Weights of a small GPT-style language model, trained from scratch on English Wikipedia: untied embeddings, a variant of Adam for these matrices.
Each number is 50 + 15 x the weight over the matrix's rms, rounded and kept within 0 to 99. Layers, rows and columns count from 0.

# layer 2 MLP down (transposed), 704x256, rms 0.0684, rows 28-64, columns 64-127
80 50 38 46 70 56 49 62 84 49 66 47 83 52 55 62 73 74 44 52 41 75 38 59 44 40 71 42 60 50 19 59 32 20 30 11 55 40 35 25 51 48 55 71 04 44 46 34 33 60 63 37 41 63 51 58 57 40 80 55 40 43 45 81
54 52 47 47 51 59 33 25 62 75 59 36 60 51 72 61 56 54 44 69 70 45 42 57 35 67 46 27 73 40 42 75 53 51 51 55 65 39 59 29 50 36 73 38 57 73 30 34 71 44 31 99 68 71 61 34 42 55 68 54 67 37 59 52
80 56 58 63 81 43 43 43 28 48 51 63 41 43 78 36 47 34 67 50 43 35 37 57 66 45 62 35 60 63 45 55 47 54 47 48 55 55 42 56 57 62 43 50 49 69 59 75 18 57 64 67 40 42 65 43 53 60 37 65 42 35 45 34
56 64 54 57 72 70 77 53 40 36 30 42 48 47 53 55 42 69 56 52 39 39 48 58 62 78 26 38 40 40 46 52 53 44 40 57 53 60 57 40 61 66 35 46 74 59 73 64 44 62 37 61 55 62 66 59 38 60 60 46 39 53 46 69
76 54 17 46 58 81 39 62 37 72 63 49 32 46 48 47 84 53 63 44 59 30 24 51 45 51 44 77 37 66 68 63 32 48 39 58 20 59 60 56 31 45 95 64 82 36 60 39 31 73 46 65 46 57 32 56 66 39 64 49 57 30 67 66
54 57 77 41 33 44 48 37 55 50 35 63 64 55 62 73 54 65 42 22 54 45 49 50 43 39 51 46 45 57 62 63 50 49 50 60 37 58 39 52 81 50 61 54 61 65 09 66 29 35 61 86 35 36 66 47 44 69 28 45 26 63 54 73
61 47 58 60 51 62 42 44 59 46 44 43 45 65 19 53 64 72 52 30 35 59 27 43 41 35 51 61 45 30 49 54 62 37 43 50 45 65 60 47 89 70 46 47 41 57 46 51 48 50 48 54 48 34 47 50 47 50 56 57 15 50 31 53
48 76 68 49 30 66 26 36 56 42 30 49 39 40 36 29 63 67 42 59 38 40 70 27 40 50 37 81 70 56 54 69 65 27 30 81 43 51 95 74 61 74 31 59 32 54 58 28 42 37 34 41 27 58 29 87 47 60 29 38 22 44 73 65
58 55 37 66 69 84 53 44 46 64 51 36 30 32 47 58 28 71 36 79 66 45 37 45 55 47 52 45 42 57 47 29 70 70 62 43 50 38 65 53 54 60 38 42 72 63 54 50 37 73 55 33 51 60 54 62 60 65 46 56 48 53 42 55
78 38 58 43 37 73 33 59 40 80 25 73 75 55 36 57 62 25 69 52 49 42 62 40 63 51 74 61 57 50 70 39 22 43 73 53 63 26 28 47 54 55 21 40 76 80 33 51 29 54 50 22 42 58 65 25 71 68 46 53 42 45 75 42
51 42 40 32 40 27 57 57 72 61 39 57 56 50 45 43 59 53 21 27 39 45 43 46 34 30 38 22 48 58 62 60 51 40 54 72 33 79 10 35 56 45 54 44 09 52 30 44 50 45 37 48 44 17 33 38 23 52 63 44 32 43 58 77
59 73 77 43 75 66 43 39 38 40 40 56 70 61 65 34 60 78 37 59 66 39 33 47 34 47 45 57 44 69 58 50 29 34 79 46 73 27 61 39 49 39 52 75 90 58 57 49 66 31 36 66 47 68 41 46 52 60 28 64 36 50 61 62
06 48 43 72 48 57 73 17 52 45 26 61 37 69 47 16 44 83 41 49 87 39 65 17 41 44 62 54 35 73 74 29 55 60 38 44 66 54 68 42 22 41 57 70 76 46 31 77 50 44 52 46 62 67 22 60 54 62 43 29 43 52 41 54
39 65 64 66 62 36 39 67 45 44 58 45 55 61 56 45 38 58 58 53 58 67 44 19 36 40 46 61 22 97 58 28 42 51 46 64 44 53 63 12 52 57 43 66 13 74 61 41 30 60 22 60 27 60 78 83 23 33 32 50 61 71 64 56
70 41 48 47 44 23 42 36 78 57 32 51 47 25 32 28 39 61 29 40 48 43 75 18 41 56 49 70 50 18 29 32 65 54 35 32 60 30 49 44 45 52 64 21 55 30 65 87 55 87 44 79 54 36 77 90 37 51 66 54 83 57 59 56
88 54 54 47 72 60 83 54 59 26 73 59 67 28 81 54 59 53 42 47 25 69 51 48 62 47 22 34 57 43 58 58 34 58 51 77 43 53 48 54 51 46 46 47 41 95 28 50 41 40 35 76 44 35 39 45 32 57 40 51 40 75 60 65
67 38 42 58 74 50 70 27 53 37 48 32 56 47 38 57 51 56 57 52 57 55 58 55 48 54 38 38 62 19 61 72 43 46 19 33 78 44 62 66 59 45 29 50 47 70 60 70 63 47 34 51 31 35 54 59 68 48 57 17 14 70 41 57
53 78 57 50 71 56 49 58 38 72 56 24 53 73 72 65 28 84 43 49 55 46 44 32 18 45 20 38 59 28 28 68 38 63 55 46 70 66 46 69 51 60 61 53 50 64 61 31 69 78 71 35 54 51 64 49 39 59 34 52 31 43 50 33
63 54 52 24 45 73 33 19 45 37 38 38 38 61 56 48 63 37 54 49 33 58 79 29 65 55 49 44 43 57 40 46 47 41 41 57 33 66 79 47 59 61 38 27 61 34 32 31 59 44 29 17 50 56 70 55 56 32 46 26 41 53 53 40
68 52 68 39 71 67 63 47 43 47 29 44 51 18 41 39 36 55 34 44 48 52 28 51 44 54 63 75 36 37 33 37 44 41 53 64 35 39 39 53 43 46 35 44 44 59 57 44 39 42 34 43 67 30 25 64 40 53 39 39 49 51 42 34
58 61 49 38 49 31 51 65 75 51 50 42 45 34 42 61 43 53 41 41 43 60 30 73 55 60 52 36 52 41 51 19 13 43 67 31 36 36 19 52 59 39 62 64 64 50 61 35 43 50 62 41 63 28 52 41 64 40 66 59 70 44 61 70
30 48 40 45 29 62 61 37 38 43 62 41 39 26 53 57 54 38 63 51 66 57 41 83 54 41 55 56 52 33 55 48 37 45 55 52 60 54 55 36 56 42 62 56 30 51 28 50 27 45 60 41 41 47 52 63 61 54 47 74 62 75 71 93
44 58 59 45 68 51 67 46 74 55 58 79 48 21 52 47 64 56 34 55 50 36 18 63 46 24 61 69 76 62 35 67 65 42 30 44 60 52 85 42 40 48 54 70 35 64 40 48 38 47 26 38 46 65 33 62 37 48 52 34 68 35 45 63
37 21 51 52 42 30 33 10 54 47 45 42 56 53 17 71 36 50 46 50 40 46 58 51 42 66 27 45 39 63 47 26 28 31 73 64 49 66 51 61 62 63 45 43 35 45 32 48 38 59 46 35 61 68 52 53 36 53 30 60 40 36 36 35
62 59 86 14 39 34 29 64 66 45 07 58 79 60 44 55 54 45 41 48 43 58 40 44 46 43 39 59 41 48 56 36 41 33 79 28 60 63 52 41 64 68 59 71 53 52 59 51 63 45 54 42 51 58 54 35 70 45 57 58 37 56 50 63
54 57 84 40 55 35 28 48 65 43 20 49 40 32 12 60 32 58 50 49 16 45 54 31 71 50 46 46 56 57 77 42 38 37 69 50 83 45 43 52 64 45 63 66 61 25 64 22 30 37 76 51 67 21 46 27 57 55 41 42 43 29 47 54
57 32 36 46 35 49 50 18 67 59 71 47 34 42 39 45 49 66 22 37 52 50 42 51 65 25 56 39 61 57 37 48 64 45 41 63 65 86 90 69 36 54 36 48 49 40 42 53 43 29 54 63 51 51 62 39 40 39 61 49 35 40 71 74
48 57 38 54 59 67 36 44 70 80 54 50 55 31 43 34 39 61 43 67 60 32 71 44 46 37 40 30 52 35 35 43 60 47 67 69 75 52 51 65 36 45 48 64 43 34 30 61 03 64 36 52 44 57 39 45 53 53 47 63 66 58 70 49
27 36 80 30 57 51 75 28 37 53 50 51 48 59 37 17 62 55 61 38 56 45 66 52 32 32 51 47 67 38 57 49 45 36 55 51 69 49 25 57 59 44 41 54 46 48 45 26 65 53 58 80 49 33 23 45 27 60 62 35 42 27 73 74
56 44 42 64 56 31 35 44 35 52 51 35 54 58 63 42 41 57 57 53 50 31 19 54 13 61 34 40 64 42 54 42 46 63 78 89 68 49 66 53 52 64 58 73 57 58 47 35 49 58 41 51 69 52 60 74 31 39 67 53 41 24 41 55
54 72 36 45 64 64 41 62 37 31 50 33 39 45 44 54 60 56 77 42 47 51 21 29 92 54 44 33 44 64 82 49 44 47 34 53 70 70 66 39 57 19 15 40 48 57 34 70 63 21 45 57 52 44 57 51 40 30 41 63 58 67 40 48
55 60 40 26 60 70 70 23 76 67 30 58 37 46 67 69 51 30 38 57 59 69 67 41 49 51 54 48 72 51 35 34 26 47 37 38 55 33 52 59 48 67 43 23 55 31 40 40 61 61 21 58 55 63 57 47 64 38 49 62 79 38 53 62
51 57 76 49 47 67 62 34 51 46 47 39 49 45 54 54 62 60 30 60 50 62 76 58 43 55 54 61 36 83 36 49 30 58 49 33 79 45 55 43 47 59 49 59 54 73 47 66 34 49 36 31 30 73 53 44 68 66 71 68 41 69 33 24
58 58 66 53 43 27 72 46 34 52 43 59 71 48 56 73 44 50 72 45 52 39 15 61 46 64 42 70 48 59 53 47 59 44 51 23 33 53 34 42 58 59 97 69 77 41 67 67 76 33 27 21 66 48 60 24 61 46 41 68 61 18 56 37
68 55 37 43 63 49 65 68 54 45 70 43 45 39 44 53 44 44 44 58 80 33 62 44 68 39 41 44 56 62 40 63 59 72 56 41 60 58 70 47 51 38 76 57 35 57 64 41 61 36 57 50 55 57 59 20 54 37 43 54 64 39 69 68
57 53 48 66 51 53 54 08 38 37 40 33 84 59 66 66 63 47 63 40 34 80 48 32 71 72 43 50 53 43 52 29 41 56 38 55 41 65 49 45 56 43 50 65 62 38 34 51 72 32 43 53 58 42 51 44 16 51 56 26 48 25 23 63
62 40 41 43 50 59 43 36 59 29 30 60 59 74 68 49 50 66 62 53 18 73 46 73 58 59 64 41 56 62 64 26 43 64 49 30 40 49 31 36 65 41 85 58 37 37 43 41 74 62 41 51 41 34 49 41 59 57 33 16 55 52 37 49
# layer 2 MLP gate, 704x256, rms 0.0766, rows 29-64, columns 64-127
60 54 37 58 73 37 29 66 59 37 47 51 29 37 37 77 55 50 49 21 27 29 62 61 53 60 79 73 64 49 62 18 44 56 44 45 61 65 18 72 45 53 66 45 65 67 54 57 52 65 80 50 66 72 33 63 53 55 42 56 32 64 68 52
36 42 52 47 11 61 61 46 78 48 43 59 63 63 68 56 29 45 55 57 58 61 61 50 35 50 11 69 49 45 47 63 55 23 52 62 50 38 56 42 69 68 33 33 32 17 43 28 41 54 36 58 42 47 43 70 43 38 80 43 48 48 46 56
35 41 65 51 42 60 43 33 41 51 60 41 35 55 49 52 46 43 56 32 31 54 68 64 35 40 56 53 88 74 29 56 50 30 64 41 50 76 29 48 23 57 60 54 68 59 35 52 40 62 44 24 43 52 06 37 71 54 65 57 75 46 60 41
38 20 38 50 66 27 48 52 71 45 39 53 41 34 34 60 43 60 42 43 58 43 50 78 61 25 45 86 49 63 58 43 64 48 59 73 46 35 50 45 58 32 73 90 46 53 61 44 66 63 65 34 37 56 43 70 65 47 64 61 55 42 33 58
42 52 77 39 30 35 52 38 66 73 52 53 68 64 56 54 52 49 31 47 56 72 60 65 57 41 52 58 30 34 50 47 39 64 66 58 57 63 37 55 40 44 50 54 64 78 42 67 36 66 50 62 54 55 54 52 55 57 48 55 29 65 60 47
57 67 61 40 69 54 60 54 46 45 48 30 40 36 67 39 33 56 44 39 39 43 53 39 53 60 61 56 56 63 49 68 44 49 44 55 47 63 50 57 50 52 45 54 58 48 53 39 66 65 36 49 23 41 24 44 56 62 48 50 49 33 47 51
42 10 67 29 21 73 57 78 67 47 76 34 50 32 56 32 45 28 41 77 71 71 45 81 56 38 39 58 62 79 75 63 28 40 67 64 75 33 63 46 52 61 30 45 58 32 41 39 28 30 40 46 34 65 60 57 55 60 33 35 32 64 60 46
44 47 77 45 51 43 40 31 41 40 51 34 61 35 35 27 46 61 51 77 61 35 45 30 39 50 38 29 44 41 51 38 59 80 51 38 39 62 60 58 52 51 64 67 49 37 69 64 48 53 47 27 40 43 47 29 35 25 57 63 67 55 61 72
54 42 14 59 72 57 33 53 75 51 59 55 19 68 19 80 42 39 10 62 64 33 59 46 49 42 51 68 91 56 40 31 64 45 73 53 71 52 35 51 62 59 62 36 72 24 26 47 42 51 26 37 51 62 52 49 57 55 35 57 58 54 35 59
56 79 30 38 78 54 62 38 46 62 56 26 57 34 43 51 59 35 52 41 15 11 58 44 48 61 40 29 18 60 61 57 12 37 80 29 75 52 51 57 70 58 50 38 46 43 59 45 59 32 40 70 51 43 49 52 61 30 35 48 72 54 18 50
70 29 32 64 63 39 40 51 57 51 56 70 60 42 51 77 32 45 49 19 38 54 79 37 60 43 61 36 86 46 51 52 60 49 23 41 53 40 51 36 25 49 35 48 47 88 38 46 29 47 33 64 65 64 50 59 31 57 47 39 55 38 47 15
54 27 30 54 27 49 15 59 34 48 69 62 84 67 54 51 31 53 58 40 45 23 56 76 38 45 51 30 25 58 45 54 55 69 56 41 77 65 63 60 36 16 30 75 65 87 24 32 46 58 64 41 50 44 35 47 62 55 59 59 41 58 65 34
39 46 61 41 65 64 45 27 51 28 51 43 53 21 73 50 54 45 69 70 78 50 61 68 75 55 64 41 27 61 56 80 45 51 49 38 52 71 45 88 38 47 66 47 34 47 58 47 49 80 91 46 40 42 73 47 67 82 36 28 23 57 54 41
58 35 34 64 56 57 54 54 50 35 49 38 60 53 51 63 28 38 46 76 47 49 40 53 55 34 67 55 60 47 47 49 73 77 60 24 39 45 50 36 36 42 41 71 38 51 68 34 44 85 57 63 48 76 56 40 53 30 66 40 74 56 60 40
35 23 32 77 45 61 22 41 47 82 43 51 30 58 10 44 39 22 46 39 67 64 77 76 50 20 43 73 56 70 29 57 51 15 49 27 50 42 53 31 49 34 19 45 20 50 27 30 65 80 63 71 49 67 32 48 68 68 67 46 38 45 66 73
36 61 49 38 41 39 31 43 41 46 42 62 30 39 37 29 50 63 52 49 56 48 63 70 61 50 64 42 52 44 42 22 61 26 37 66 26 61 36 51 54 36 49 39 66 54 42 58 40 51 53 57 73 60 63 53 72 44 46 50 27 74 28 49
38 22 34 31 00 41 37 53 70 36 48 24 55 39 69 47 51 45 54 77 43 75 31 79 60 59 63 35 47 59 41 50 42 42 69 65 42 29 70 74 46 63 61 61 69 62 35 33 56 39 25 63 82 47 55 70 18 65 68 20 48 61 48 50
47 35 56 48 32 40 49 61 52 47 67 57 65 22 54 37 30 52 57 50 40 55 61 53 39 46 63 53 73 59 64 37 48 47 46 50 61 37 63 40 43 14 45 54 46 69 62 72 71 71 65 53 51 51 53 45 62 65 36 68 47 75 38 50
44 54 59 43 51 68 43 71 34 58 51 61 62 58 82 50 68 62 48 49 58 60 49 55 61 60 58 42 42 60 72 53 55 53 46 15 32 63 79 35 56 67 49 60 53 68 59 61 21 57 28 21 50 63 35 35 57 36 63 31 47 43 65 52
42 79 36 53 54 28 47 58 44 64 62 62 57 51 48 94 61 64 56 11 69 33 57 44 70 31 37 25 49 53 50 55 39 86 46 43 30 53 41 77 82 42 63 60 39 32 36 39 21 41 43 46 54 73 55 18 69 52 64 58 38 71 36 42
46 47 51 43 17 54 52 82 25 42 60 50 51 21 61 59 36 56 37 28 99 42 36 76 81 57 72 44 31 47 47 62 43 56 54 44 59 50 53 24 78 37 71 58 48 71 39 46 47 49 31 34 49 74 59 50 54 51 55 42 68 52 40 48
45 60 57 47 26 45 68 63 52 37 52 66 52 42 66 34 55 63 36 56 49 32 10 58 60 27 43 52 33 47 62 47 57 55 52 32 59 64 50 49 53 43 60 71 51 29 60 41 39 54 35 36 23 26 35 61 79 49 62 53 41 49 60 40
44 49 59 46 41 48 48 33 42 64 60 24 71 64 24 68 32 59 41 45 62 85 74 66 37 62 33 34 47 42 55 75 41 39 54 39 48 48 61 49 54 50 66 45 36 64 38 50 42 23 42 56 94 72 68 73 49 71 58 55 46 66 72 37
52 60 59 63 36 48 64 35 56 59 76 43 31 72 76 58 60 60 74 54 56 40 55 36 60 52 61 36 53 45 64 64 18 74 27 48 60 45 40 50 30 45 41 48 51 50 30 29 33 53 55 85 54 38 53 71 58 69 32 75 33 32 60 27
36 24 58 72 27 34 24 49 41 59 50 35 64 70 40 52 66 35 63 25 46 34 75 65 62 39 61 72 40 38 59 61 38 58 60 33 51 55 65 44 44 29 47 63 81 80 56 09 54 36 38 67 51 54 54 39 56 49 54 70 45 46 61 45
59 49 33 96 64 61 38 40 47 39 31 47 68 50 37 24 42 38 40 38 18 62 00 30 42 45 52 44 36 59 39 43 53 00 71 59 57 28 87 38 42 60 56 47 42 51 74 60 37 52 38 73 43 38 24 38 62 58 55 54 36 51 74 65
43 62 59 44 65 53 37 32 59 50 42 55 42 32 54 44 54 60 34 47 59 39 52 60 40 31 55 64 49 41 51 29 51 55 41 46 33 59 37 64 51 08 43 53 41 58 50 77 50 51 40 46 43 46 50 45 68 49 51 50 45 67 42 47
49 36 32 58 34 39 43 43 70 53 52 25 50 54 73 69 70 40 84 30 60 47 52 47 53 51 45 61 47 58 60 50 67 37 87 60 62 38 26 55 44 33 46 56 81 55 39 34 43 38 44 99 56 55 53 39 60 04 33 35 45 54 33 66
42 28 79 46 33 54 26 43 61 60 63 51 39 49 68 21 43 52 41 57 58 41 89 24 52 45 54 85 20 77 47 80 55 27 57 49 58 53 74 39 67 58 26 40 33 30 51 62 77 62 52 32 32 86 33 26 83 69 62 48 66 52 57 35
59 59 46 45 55 55 26 73 41 44 29 72 31 77 48 56 42 52 27 63 38 13 52 35 64 27 26 54 66 50 40 36 45 59 44 34 53 72 66 55 52 05 44 63 79 43 55 48 41 25 37 45 28 74 51 20 75 33 54 71 43 48 33 73
10 56 40 39 67 32 67 62 69 39 65 65 88 38 41 43 32 62 40 43 45 49 42 58 56 54 35 36 73 37 44 73 70 60 28 62 48 91 53 46 57 57 33 36 45 54 69 46 44 53 78 31 37 36 59 38 70 48 61 37 55 55 25 77
33 64 69 63 43 39 51 43 38 43 60 37 99 29 61 37 44 55 42 24 51 54 48 47 07 17 67 78 59 37 47 64 48 50 43 29 59 61 83 55 73 53 35 67 58 73 44 49 73 55 40 42 60 66 35 60 47 34 47 11 47 66 27 42
41 55 66 37 57 77 64 85 38 31 31 38 43 40 66 52 32 60 23 40 59 29 57 42 53 39 50 42 16 75 53 56 54 47 82 69 44 42 41 36 57 65 60 64 41 46 33 84 41 19 69 49 36 62 37 46 56 54 72 41 48 47 59 70
42 54 51 48 24 26 61 35 49 45 51 39 48 51 83 51 33 50 33 99 59 55 36 76 40 39 35 54 75 72 79 45 45 69 48 85 65 31 68 09 32 59 69 39 38 69 39 74 49 30 68 83 38 87 28 01 56 17 51 30 68 82 84 85
67 31 37 58 45 37 11 58 56 99 59 47 57 43 56 24 30 57 53 35 41 39 57 45 59 50 38 62 56 55 43 86 50 41 38 62 63 66 47 58 45 31 53 50 37 51 62 47 73 58 66 54 47 45 45 34 69 56 40 65 49 47 45 74
37 73 38 00 61 54 66 61 73 54 35 64 58 37 47 53 35 61 36 38 37 56 64 20 45 38 49 52 61 24 54 41 72 37 66 77 34 49 48 65 62 57 55 48 46 29 61 36 47 36 65 42 37 66 77 71 65 47 56 41 50 55 27 84
# layer 2 MLP up, 704x256, rms 0.0736, rows 29-64, columns 64-127
72 58 58 55 50 40 59 48 46 41 62 48 20 42 70 59 67 69 70 39 40 27 29 68 49 45 80 51 31 45 66 52 55 54 50 60 51 72 48 26 50 40 36 44 43 52 52 54 51 46 67 45 29 47 67 78 42 41 58 52 21 67 53 49
77 50 78 49 55 42 43 41 54 37 60 44 64 36 49 40 62 48 30 65 43 38 35 42 39 52 47 36 63 54 49 16 42 61 33 66 64 34 47 60 39 39 46 60 43 47 46 83 13 79 53 36 27 62 23 40 44 35 54 38 57 52 41 59
67 49 47 55 44 58 56 40 53 68 77 39 46 42 70 42 54 42 44 77 38 74 46 54 56 23 69 43 72 66 35 60 48 60 49 38 49 49 69 48 63 54 55 51 37 55 20 26 38 15 49 60 54 39 51 44 37 64 43 36 43 47 43 53
57 42 51 54 59 77 48 54 33 34 73 64 59 50 64 52 56 27 45 55 45 38 67 33 50 62 74 48 75 41 25 61 33 02 72 21 46 59 75 32 55 50 65 32 71 57 27 53 39 37 49 64 76 42 61 51 25 71 46 46 63 73 43 66
53 58 45 21 78 49 44 46 57 32 43 49 59 39 61 47 53 62 49 37 68 69 61 54 53 42 49 54 58 40 51 85 55 20 40 39 50 49 50 39 45 63 75 34 40 59 29 40 35 34 43 91 34 65 72 55 59 47 49 48 49 52 55 79
52 50 67 66 21 49 46 46 46 65 52 51 63 53 47 51 64 55 48 61 81 57 58 63 62 52 70 36 41 63 55 33 51 40 52 45 47 39 61 59 50 48 50 29 61 38 67 52 50 29 45 35 99 49 78 50 52 28 43 42 46 42 60 65
58 56 46 59 37 51 37 63 58 48 63 26 13 37 43 40 52 17 21 26 60 49 58 59 38 70 72 72 68 59 57 40 57 21 66 57 32 45 53 75 48 45 44 67 40 86 62 45 37 27 45 03 53 71 30 66 73 38 64 59 49 58 31 63
64 42 48 68 61 56 34 64 37 68 42 43 29 58 47 72 44 65 45 61 65 18 36 24 49 38 40 42 44 56 50 54 40 44 16 36 42 52 46 87 52 22 56 24 51 61 40 29 43 41 39 63 78 55 66 73 36 40 46 63 26 36 45 66
61 43 43 26 51 49 54 26 28 43 40 46 47 31 38 79 51 40 45 55 59 57 49 43 42 54 54 28 80 39 45 49 64 61 26 58 59 29 37 38 13 71 41 68 54 49 34 65 57 65 60 57 51 37 45 59 37 19 69 26 46 46 23 45
51 19 87 54 28 57 37 68 41 33 94 31 30 73 59 46 49 43 46 67 69 68 35 61 87 71 47 58 60 55 46 57 50 45 63 58 39 62 46 37 25 40 40 50 40 57 71 31 39 67 53 65 58 63 61 92 62 61 65 59 70 51 70 55
58 62 22 42 49 50 65 79 69 56 67 42 61 41 68 53 65 21 57 53 50 63 62 44 50 66 39 50 61 54 37 45 44 30 30 93 46 53 62 50 76 50 28 21 27 33 40 40 62 55 52 37 44 24 73 42 66 41 60 45 38 70 40 51
73 48 48 31 83 70 42 77 57 44 32 47 50 65 72 69 67 50 49 29 27 69 59 43 72 64 47 80 35 45 56 87 56 46 88 59 17 61 51 44 42 27 77 41 29 55 51 53 42 74 40 67 56 63 77 34 58 15 23 65 50 68 68 74
62 33 52 70 28 52 20 67 47 56 89 33 74 43 36 53 42 41 77 03 48 50 28 47 59 26 53 72 77 68 79 53 57 32 41 31 36 43 57 39 73 65 45 60 72 47 52 33 60 63 25 43 46 49 43 35 49 41 63 54 99 56 44 75
44 54 52 46 36 69 38 80 59 35 78 49 58 53 43 63 56 48 31 68 54 80 58 48 47 25 26 53 67 83 56 49 33 51 58 52 35 40 67 41 32 29 38 83 50 50 42 22 39 46 13 32 39 56 46 28 57 56 69 47 30 27 40 54
22 35 51 77 47 49 34 13 45 55 79 42 37 49 35 28 51 62 50 53 57 50 59 76 33 14 58 57 66 43 71 44 44 49 44 40 51 35 21 57 44 59 59 41 41 43 83 28 30 62 74 74 46 50 53 62 49 20 51 54 60 38 61 54
28 76 35 40 57 29 60 53 47 46 52 36 17 44 66 29 61 56 58 56 19 30 62 40 32 60 58 46 45 66 51 14 58 52 49 19 51 49 67 55 52 57 61 50 63 21 44 53 53 45 69 59 51 50 28 47 50 81 37 45 70 21 37 41
70 75 45 36 74 50 56 39 23 70 60 40 27 37 65 68 21 53 37 49 34 62 15 51 07 34 32 52 41 48 55 52 50 77 42 49 44 78 37 66 69 58 42 70 34 80 39 68 76 59 38 29 24 50 24 49 55 91 59 06 57 64 59 59
45 35 63 51 27 49 47 43 36 53 54 46 52 34 42 49 37 51 83 39 44 69 50 38 35 56 72 61 69 58 66 33 37 46 27 46 53 75 55 57 55 10 35 40 47 56 54 74 81 55 51 57 49 44 69 52 63 51 24 45 31 72 11 42
86 45 26 39 48 48 46 51 46 44 65 53 31 28 44 42 26 35 27 47 50 49 45 46 54 81 28 74 74 53 58 43 44 68 28 57 62 25 60 24 43 51 71 70 25 42 48 49 64 17 64 79 32 64 59 45 52 67 40 43 32 58 45 30
40 37 59 37 47 30 55 61 25 74 41 59 69 57 55 53 54 53 91 46 42 70 78 52 67 42 58 80 56 71 35 62 63 46 53 62 60 67 42 75 24 56 58 19 63 13 63 22 47 32 26 39 59 38 44 48 52 36 44 46 57 66 25 63
33 58 30 37 26 60 74 51 55 50 32 33 47 20 26 36 57 54 73 73 73 59 62 50 54 58 53 32 47 47 52 59 33 59 45 36 83 45 68 50 42 55 75 21 41 33 62 58 61 65 08 37 37 87 74 37 44 49 28 71 70 68 56 46
77 63 71 29 61 79 60 79 69 56 52 68 25 44 57 56 63 54 63 63 32 52 41 33 31 52 64 62 41 66 45 54 46 32 54 52 48 56 58 54 47 23 52 50 35 28 35 52 32 36 52 65 52 61 30 26 44 46 48 52 31 48 57 39
62 51 60 36 73 53 74 57 56 59 58 57 64 39 51 59 53 66 41 36 36 27 33 09 29 59 60 38 52 38 33 39 52 68 65 64 49 63 50 50 55 34 51 61 56 47 31 73 55 51 34 65 17 37 52 77 31 84 50 51 49 50 51 29
81 65 66 60 55 60 55 68 29 58 43 69 53 68 57 74 46 56 26 54 52 59 75 44 55 41 31 37 18 48 37 42 47 34 43 74 27 45 60 41 53 49 47 44 69 62 40 53 67 58 24 34 54 53 21 34 60 50 55 47 58 48 66 66
25 49 39 31 52 27 77 48 39 64 57 43 48 74 50 44 58 72 53 44 48 48 59 68 69 28 55 52 56 56 46 68 45 80 59 39 43 68 52 62 26 41 46 56 45 72 49 44 63 28 44 27 42 64 69 46 68 56 62 51 35 48 66 52
46 52 57 48 45 51 50 54 65 70 31 61 53 29 27 59 23 63 55 57 28 54 47 39 54 18 70 40 50 50 42 39 23 15 71 66 50 45 48 58 54 45 38 65 56 43 49 28 32 41 78 22 36 36 59 48 33 58 53 67 30 41 84 70
73 45 48 66 49 38 55 77 54 70 67 63 46 55 48 46 50 32 44 53 43 46 41 46 72 57 21 46 34 65 41 84 73 65 66 57 72 20 55 45 57 92 67 64 53 44 45 15 38 64 71 70 63 47 43 43 22 69 71 56 49 45 55 49
42 69 33 76 55 18 51 48 29 26 46 48 43 53 29 73 35 58 68 68 59 53 64 51 38 23 58 58 68 29 13 50 53 58 54 55 46 45 36 50 45 48 38 10 70 41 41 64 86 37 52 60 20 54 57 40 41 32 26 46 52 41 59 58
53 54 69 46 62 82 34 63 09 50 49 32 67 57 68 46 35 68 42 36 36 48 43 55 42 60 53 51 56 33 53 67 73 39 44 51 43 70 55 61 44 36 49 55 51 52 61 66 48 44 45 25 55 44 62 61 64 43 76 52 29 50 42 65
27 44 54 50 64 42 43 61 60 38 37 56 39 34 46 42 31 54 14 41 63 47 55 54 42 41 51 63 45 47 40 19 55 49 73 51 32 46 37 83 61 21 78 35 34 77 57 75 34 56 71 21 58 45 46 55 70 47 54 59 48 28 44 49
43 72 43 70 63 41 42 39 35 23 54 45 29 44 33 69 51 68 55 32 48 43 35 27 57 61 36 52 47 66 77 48 21 43 42 60 55 48 05 39 69 42 40 67 79 11 56 62 42 77 24 42 48 59 58 52 38 62 67 54 41 57 42 35
51 56 33 52 42 54 46 55 46 37 39 78 47 51 45 29 28 34 49 49 58 61 66 48 41 81 25 76 52 45 51 24 23 60 44 60 61 39 65 55 55 59 64 34 49 46 37 41 78 23 34 67 59 76 46 25 41 36 35 48 44 49 73 42
52 55 50 49 65 36 58 79 46 76 50 52 69 58 45 54 32 62 59 55 54 30 33 80 20 53 83 39 36 46 55 54 55 37 09 57 67 56 49 33 64 43 65 61 14 68 71 54 84 73 66 54 62 69 65 49 35 81 41 62 05 45 43 41
47 68 65 47 49 40 40 52 65 51 54 34 66 33 43 45 41 17 61 28 84 57 65 40 67 52 44 40 70 46 33 35 25 51 32 48 49 27 60 71 33 64 27 63 65 55 46 24 66 53 49 27 39 40 68 67 46 60 55 58 61 48 44 19
73 55 32 55 45 52 41 47 40 88 37 40 82 33 53 35 40 50 72 23 33 45 47 42 47 63 50 47 55 43 58 62 22 46 38 55 50 76 41 43 44 29 46 69 43 27 53 59 92 29 65 50 61 30 44 33 49 45 39 48 48 48 41 64
43 35 44 60 31 43 51 50 42 39 69 66 44 19 50 42 57 57 39 79 51 77 38 33 29 46 54 47 60 57 36 68 48 41 58 56 52 49 48 70 53 39 50 43 91 31 41 48 43 14 66 67 62 61 32 50 32 49 51 62 85 46 77 63